Each number is 128 + 24 x the weight over its row's rms, rounded and kept within 0 to 255. Layers, rows and columns count from 0. Numbers have three digits each. The size before them is the row's rms in percent of the matrix's.

# up: layer 10 MLP up, 768x192, rms 0.148, rows 674-705, columns 0-95
# down: layer 10 MLP down (transposed), 768x192, rms 0.104, rows 674-705, columns 0-95
up674 106:167126133167143128138156139154112130102164160139126130086131130146140098140095107141110145160102135174175149139111083107120127117117120151144132122124114130147164097106143107134126110129133134126176097129097146134076077132115114116123138101138168171115158121134103095152145072132097160112
down674 114:160151084101135149133154106139176124123127099141138124142119138093172170110134128099120082146179101125097160122108114110129163125148092163135178154070096103122131122140126179090126103140160156116131136149141158107147108107105116143079125071111135106122143125148132169087145115147121146134
up675 099:132130158140088132100125127130156135087129130136140159129140074154082140182111119141133080132144127170077168157168145134141083160136121130127164146123099145140135122112110123147125098159137120125122129106184120121059143100143107150117195152098141106088149116084141142131131105144136136158
down675 092:125068165144102173117128117129148173101185140108124115134144127133121099135119148132136119093139112112130124116116101117141120109147131144105145138136117122141165122136137145131113129096133120167133119132099132161148149152106131095161155149103120100109092137136165187096111160138088152172
up676 106:169129161116139147096148156183165146130109103153115123144070142168136139115133131118154132115124144107183159133102135098083146125096136174147139163156105122165141134128153139130093127127099131127101115092120122110131120129152074118140163123106121116085168144123165129122126037119149101091
down676 107:100102109112117119117092134141185085128109132130154162120121122133094135108101131139146154124160087142130062097115178106151106102131132161110107134144172133122140116162124088118122121204147149113107129077162178171105123155100160108141122095121141133167136130189116117146135136144129128107
up677 108:103093134161159123119177098083126157121138188095175119170087141115140109124116130172123120117125138121155143164115159146125136126153137122170115112152147072131127080141132132124088097124162116083122136090167090150112132142125139122108103144132115114153097134145146163137146105152148111108
down677 105:153135111150142169158099124160117080107180130151109139129164140121151133126117141117127131121186088117088142143132111144120155126103153096154140090108138152155126172118120204123160176114111161117136102199116117134121103135072134138106133147153164112123161142101132098164121157081119183103
up678 105:156148170116088092123135150159112132124152150161116106145166093114113093148128111143159163113126131157087126116107144140163124120133146099155144088164166153139126115134186158132142149146151126139158136124129138174124114131116120159123132105140113101149125102161160100160101127147157123130
down678 097:129142121122168106121118133108139155178129139112107152156102152104133144099129113171094132143118082120165143154148107114129132139151101137153111131099112101137104117128098102133088158154124108103084170133110123114172106144123134133147154150112103137152135144131108141074130138141092129158
up679 099:149117086121123143144146127162118130140140130086086116124117146086129150104125124178131150125107136065122160113127150128101132159089135102113164120127134119160148145133077113151163123188165120134114168162140116091091116152163116114147123154146122132105109153109147147084135129156088191146
down679 090:127107138128145110088124115104095159151144109154136145109120110166159134147122170097144100114165111125129129136150156160154118150144170131132098138126154137131093142147164128139119108133105154190135108110131108119157109090123164109098151135113137106170143098088101152146101109150146097086
up680 106:160168093136141162174147107156167107154184132151165130159097144147117120131148135143124116073116124125113112100139120139094158147131145117132143108126157178108098138121153155126114134135132116205133182106148115075100113100119128171137139102117161139146140132142121155166112085155129125138
down680 099:107084158094132111126125149116119114109113152117084123098127100095131119139115141140120108125137112094164136176094112115150074104069118122108102150164105118106170117130116133111124141138151125129127127129105126158107098114150142119159106145166103071149115104122126123160131151071145112092
up681 102:072125164157103133123130130133153138115137147102135168148081136147179112124117117111084112125154130120141121109123135126145123113129135114143123134147122151110159128195123131142081065108166088117154116142081168125114139092125133142148101107168137151087160112083156103147155140162129161079
down681 104:132080103149155117071106123092128141178133152144119137135094127120117140124118149166182104161128099086083142164139132134087109123100109151116129128162129118163090145095144121145100145132149106109095123167131148138138102124114129081108102127114073124178137150180124096067117170145169089148
up682 094:121172118140124098117148148161152102088089153132129166109128116142132099145130130119162132112141102153124131116151110148176176142097140154107103151152124110120150142137170136132109070114100136119152144151065139133117145109112123130145143104133159159095158116160141178141115126163144155077
down682 085:139073144091123136153115128105099103137165120118136101151102182092151124128131161138101108126120095097130119111104144142096086146179097096158129121135125145137125081162064082149150128141158123095121138126128164097117140141109150120118112138127086095144098129133104108130145098100131127177
up683 103:142124133166088128141141119141151119136172079128092145124161157131172170147118151126108106145135098121170170147091116145144113127102142174120148133115169126137142123119105117077099119129117118108146142118120121113177140108119169110153143129107142136112080151075109121109153116132146112103
down683 099:098132141149156129114131144121115147118079117112131131107142153089086113193162155085133131116140133142131110099152104189147134108135103070149117110124108125107112132111140106136160107141124126115105149141132146135154154118144120145107117086132146100073150125130122092141132139137152140143
up684 101:099091092099155162142107107095139123142121125122119153144148127168111128105143134143125091146115119137123098144176099076112102158122077077155120169134073108138148122132115159121173132111130102111124115154155145094120149157166100123167147127097111119107110122095104123110129140151129145162
down684 107:113086096094154128126110116140125140172111122142131108171151143142155076112136171125107147135152140083112110133123145126115145139135150148141102149133144086142129147156096118117162126141152175088168094105131120121150133160150144087156112144086093139123184156158150122085142093098115116107
up685 098:098091124173128168119138113150163126116142066109166121133189158135107108174117129135127125101114062116128146147106111122112093116133096144102092135142125138135098156107081107145078152109115152123148130141117174078154113141119170114087154133097142158124134137147143141126163131154146153162
down685 102:181166107129119099093150120138159133154140155134118158131121178133133103135118122124107141110177117139127143130178117127153145088129101142142126124142129107164133114126133108117117122118096137114109114096121183111083169154132072145169161160158117118159141135076143129127157120142121118105
up686 098:142120134157098153137129144124165152097149134113169125167145128165157159134118125134120142129134128108148117183113143159120107103087158100106110123162131141096109166143127160175159138126127162116124137110130112094131117192179091083139137103146086123149132158103128172173119065139147128176
down686 090:132123142110138090119134133148087092185096121140120158083103154102106172158111139117134083113125147145116165113149114138135163079157105168114131104119134095173129151127147102059120121129153125129155132166139141145149176079122153150146149133133196125128106112100126089143179160111136134125
up687 091:141127101110128148129129095132142090088135168106145140166139132127119132144133095156112137133136112129108124101086137128144130147171162121145122100074117171143162155135136144121138133164186126182099062097126158145127099133073141111143107120110097133128130122143159084109101174108091115155
down687 091:102152174144166144117110157138142117150125113144133146132119103140165160124145131086166118135081112164148124142196142117151136131112128157130121102128128114106082136137157134143173124117061110094111144153125127112132137112160140093087105114134145103102113090117141161111144141174121121094
up688 097:121138139127118160127143113134129152126151109152168122119158100148171153152125086119105094131137145141108106149172155158080137148124100107123130101116145173156157142145140145135160150166136132149159138137118110155125130141137117105163115184098117107146096120114123138093117165137139107123
down688 100:146123122130108154127124107161105103152098149077131123164113146130130068131133153144125169098161108117166132108126116129134090124173174084111162197115097131152122167124126153129097114142162110120144140088123151126140092147106140113108157114158216119116156151146123141127169107138141138147
up689 094:151110168124155163112082143114117076142108127118129109134141129119106138145144136136100078119147141119108133165120095155107165147129108112132117092158149115140149116114115136115108150110105100115114098149158148162124130122155093152100151132132135144076160162132109173170128132147102137124
down689 082:100136071122101110159156114134151147120146108137119129092112138134155120117100151132130173123083105145148140122131114120134099121104147139119096130096141143136104159119128149139149117143128163159157166127132106109128118124153164135110138126132119122150090092098124086087155135110142127156
up690 102:170148158132075130125134189138162142108164129179105091116080128157138112142074092160101120110119121163101145133145114109125089145119116114118169180129087109123126117177122096123120121133160132121147154151152153103114110127133139160133150134125128105109134090105076137121116122135129129121
down690 100:124148132115110158079140086140155131121144132135126153093114127109096115128152131099174119128129152134132126135113075138112134151165109160126150112108171169136170115119154124130146119153109113144122115107190153146091142099115154089095150133165145159157130121134125137112136152109156161133
up691 101:084111125114089127135099121134127137145110112157148195124160130133132114116183113122124175113118098155167178139160150099073167105134118126139151137140136128133151148190125132134149118084149122176104122143169102101125141121167107150111132145115090187188144145182153142144116096156114142160
down691 109:126134165132160087147158121149111089127111165135161101068122121112143112081183120140131152154077128127129134096145141134123162128136132115095120137144103159116145095119134140132121142144107111124156092123088135125089136088176162159121105111118117114108136103126103140163127091150152066111
up692 101:096126167153111084146116097137094131132166086121167132141156114138117138148111084106151118106124171131148120110131180137095159116130119154131171138149192118124132140159181126102161114137113067153109137124130120162106159128146112119053115145168122107147134135175100114160122107134118121119
down692 104:099089128143151179092123146118144110118113134132128189103125120110108166187153135146115118146111137115098089142095100101118130138088146115122083111120131124139102114104103148141113127134150153084150168128129120050170126108139107143123111094132120124121144118127161172131168148107123112126
up693 091:111099163108165132120118103122163133145149160123193138135138129173096149103147130147141141131159136175150157140148102084140169152138138114136147163157132181160147106147099109136118113201081113127146127113126117174117136134088110127107158137125136146127109111142141084076162153106109108087
down693 092:122088096139093160119110120124156114097117122109089158114112091131109155116121123146160120097132178138130126108114102121085151115120124126111113157153151096136152153161136114130172134057155115159158106128124128184101153164172153168117135128154140158154110118158143170163098105157143148122
up694 101:132079124142117093126090123179154126122135135078132160144127090098097110114135142131119067100131125154086136141141112129163158101126084121101115140148160124144111159157114117121137149134142130099153139141086168133092108105139107126146145138137078107125131132118121150111149159159133112099
down694 112:175105134145128159143152148114149136149105153140103094112118111151172124125126130168095101107157096094117115136137122155114121134095145125110147141079118074114110110120124141150134148137136156188163160113104115111185149152152140126137162142122162121138157117157127126112124119129130076138
up695 093:115126103118141150124127121168157131123131098103141117118166140131152141077150135138137168127151111091141119084133117116127104096118137137146117121110103126162163165135138123107118145134132163107098136131150097083092142140122168118119136076155089147146151098145131136089135126119135108132
down695 083:153147146112119080135148136117113112134119172144135155160113156151103133171119142100128120106115137146110102146161138167131148130148121100141127125105174123121112098121143142114124125144155085150181137141140151149123135111134137157126111210096137087098121152134135138171137112121116148119
up696 098:165138103109133161140134113117101156091154104143156168132112105132156120125145141120099088129127099116146125145158140104111143138138126117161137093143180159123120131123115120099142121131126105157154161086099115086131151049100143165128136156134140140134157110106124103104128130122120141125
down696 094:120154131163103122140141152092108127132110138102115141072174114150083134141181134131172135141130128120141131125171110126126119113112109116149150151108115104095086098154091110149138090115126165161128098129160123150160126085137151056134117098143136120127119125160135120168107131147140101134
up697 100:123122119096112142102087102187153136072116145132125132132110151157124095124136114147116121100160131121116158117108128096154151094090094132083084138121123113111100199154119112104149121145144092093124150126128105100114123098162122151105128120093155115089087126128155150164087099132132111150
down697 102:103120102150085133162086108124125112101202105122123150131158148130152113099117143157096105159136144158116156139097135133095108073154094138138137159110137147166133151145114114148123099169105155171150133111094132122102153177167115147136081125118144094134135149107136101123177152194141162161
up698 103:180090151132115071128151110145129131140139150091126141108157138120113092143100098135163136106133144100138124140138133130098102132099166142179115145139156113135149118144115105125116116098139071150138144116148186110119059079152166111139096091139133110110108108113166152118097157135112182105
down698 114:174103114159121126129142155087127145165117115107138056184095122121142151124098108174098156103127119111133154112124158126156124199103133124143137120085108104156101111145099142120162114153136141151176143124113113146154148134137116150142080144112128127154112129118118098148149103151129126122
up699 097:097140156177109051158119093118113155144117131106114097099100100135145112140099121154094165102105095137156134120130156147112106097120126094106127080120132165146109105129156140150167096129162138126140134145114123173116137112113124127098126132127098176153110161125116121118142088123147123133
down699 098:131108144143143102110111063148117145113118132093134147111091096172131122129163092096134166172139138092106121151126151135128140158113143149147120134150118146091124112124147158113081133100161116114106124145130131129082086150159128137125166189157132156133069109138125118097170111151115145180
up700 101:149125158184084123166149125157115127154089094111123127112150135148150171166113133081139095073116124173160101144124127110125120132157144126130137129123121111107114161106138165086127134147074107145155097113116145149095108120190104145104142177075164113105124136117105152108142131079139133136
down700 094:154101079127141162107141153142106122104121124142128130133155123139090132125168126116125141203121165106109133112122112144127161106125152110161137125129146137108169065141107125149128120106133120140110136127111088118153114119141131172123155123153072124137089151113162093187094170095124113133
up701 102:130148141158132131148148130141131105116163122105189133106165206149168200147128125120126131150108130125094126135153115112153142137069125149116110159120142139127158097116100135141138162115082115123150102104128127151153147135137118101145110130099133117104140101139093077136141152148071121096
down701 090:153113114085144098139129083123150159137089111127087155151141074122098081137167130146137137093105102125143113144133129124137109147181107155150145116120126129121159123127185126144117134159179142161097150148127118097144109117148132157141149085170179151150119132145132143114092110122142143133
up702 103:120150115122101117136152139121121128133162147175114089117121119166105104161090087118144100155131144156115150123171125153153104144114105163150124132100127111129145068151152124082132163141141102161148168169114180130156123135120088125123132146137135092135095151128111109103119098120156170141
down702 103:107078128143158098122113141153161131125135172081105124177152128096096098080109168103099126178118146106166142103091094111083116153141107131125150106128134177109174151092158120147132103120107147081129092144127113133133143123139163144116114136147101150121181107148127127116129122136167145120
up703 096:105126097136137109121145131132143102152164095144134147122137159106131172191147157110129108114118138105117157117146171137109147130088103100127143092161093123146112107106148105118163106116109119143104126092175132132135094139091100104138164176116129103105091118087132159102130163139107142124
down703 091:156098145127169129119140120098168116167150080117108129112150108130084106121146116111168154124144145133151040162139122117119135111107129121173126079154132113147145137104113142113136095170150133097134146120124138150126117109143162133134131136137180110165138096138113113162154153148189160116
up704 095:114092094111140167121123153125160165131121076151138123119129136107115167075108143135126122078131149171140101206136104170165141163118145116111098168098124104130162127147143093088102174157133126129166093125152162132135110141149092134123128144112111117128105109112136117110110102134154099142
down704 094:123143142157113129124150108129160118137127141085116128122096108113136124100170129108167130113106094151127192094086107088125122126132129149151162140131119094169086121137099157114144117133143121129110142121064164142126109142129155180088136145117188147132129149143121130147096124125154144121
up705 092:112127096129185128119149114147088112120142089105058109144134096113151154104150120157181154153143110076139114111166136164138128150116162139120104127118094094144129139164146141153118103138114124116128161118112099109155119134075153136125128132136118126116123096187127096120163132080191098086
down705 093:147133111136150123098126090093109119122103130156126113138105172130113119159117125106161103169120109123144126079077138098113149107152115136136135135106122160127155132092159126111102136146104102133104120105181092115102147113101121128152124151116112101105101147082103125096123153119062177151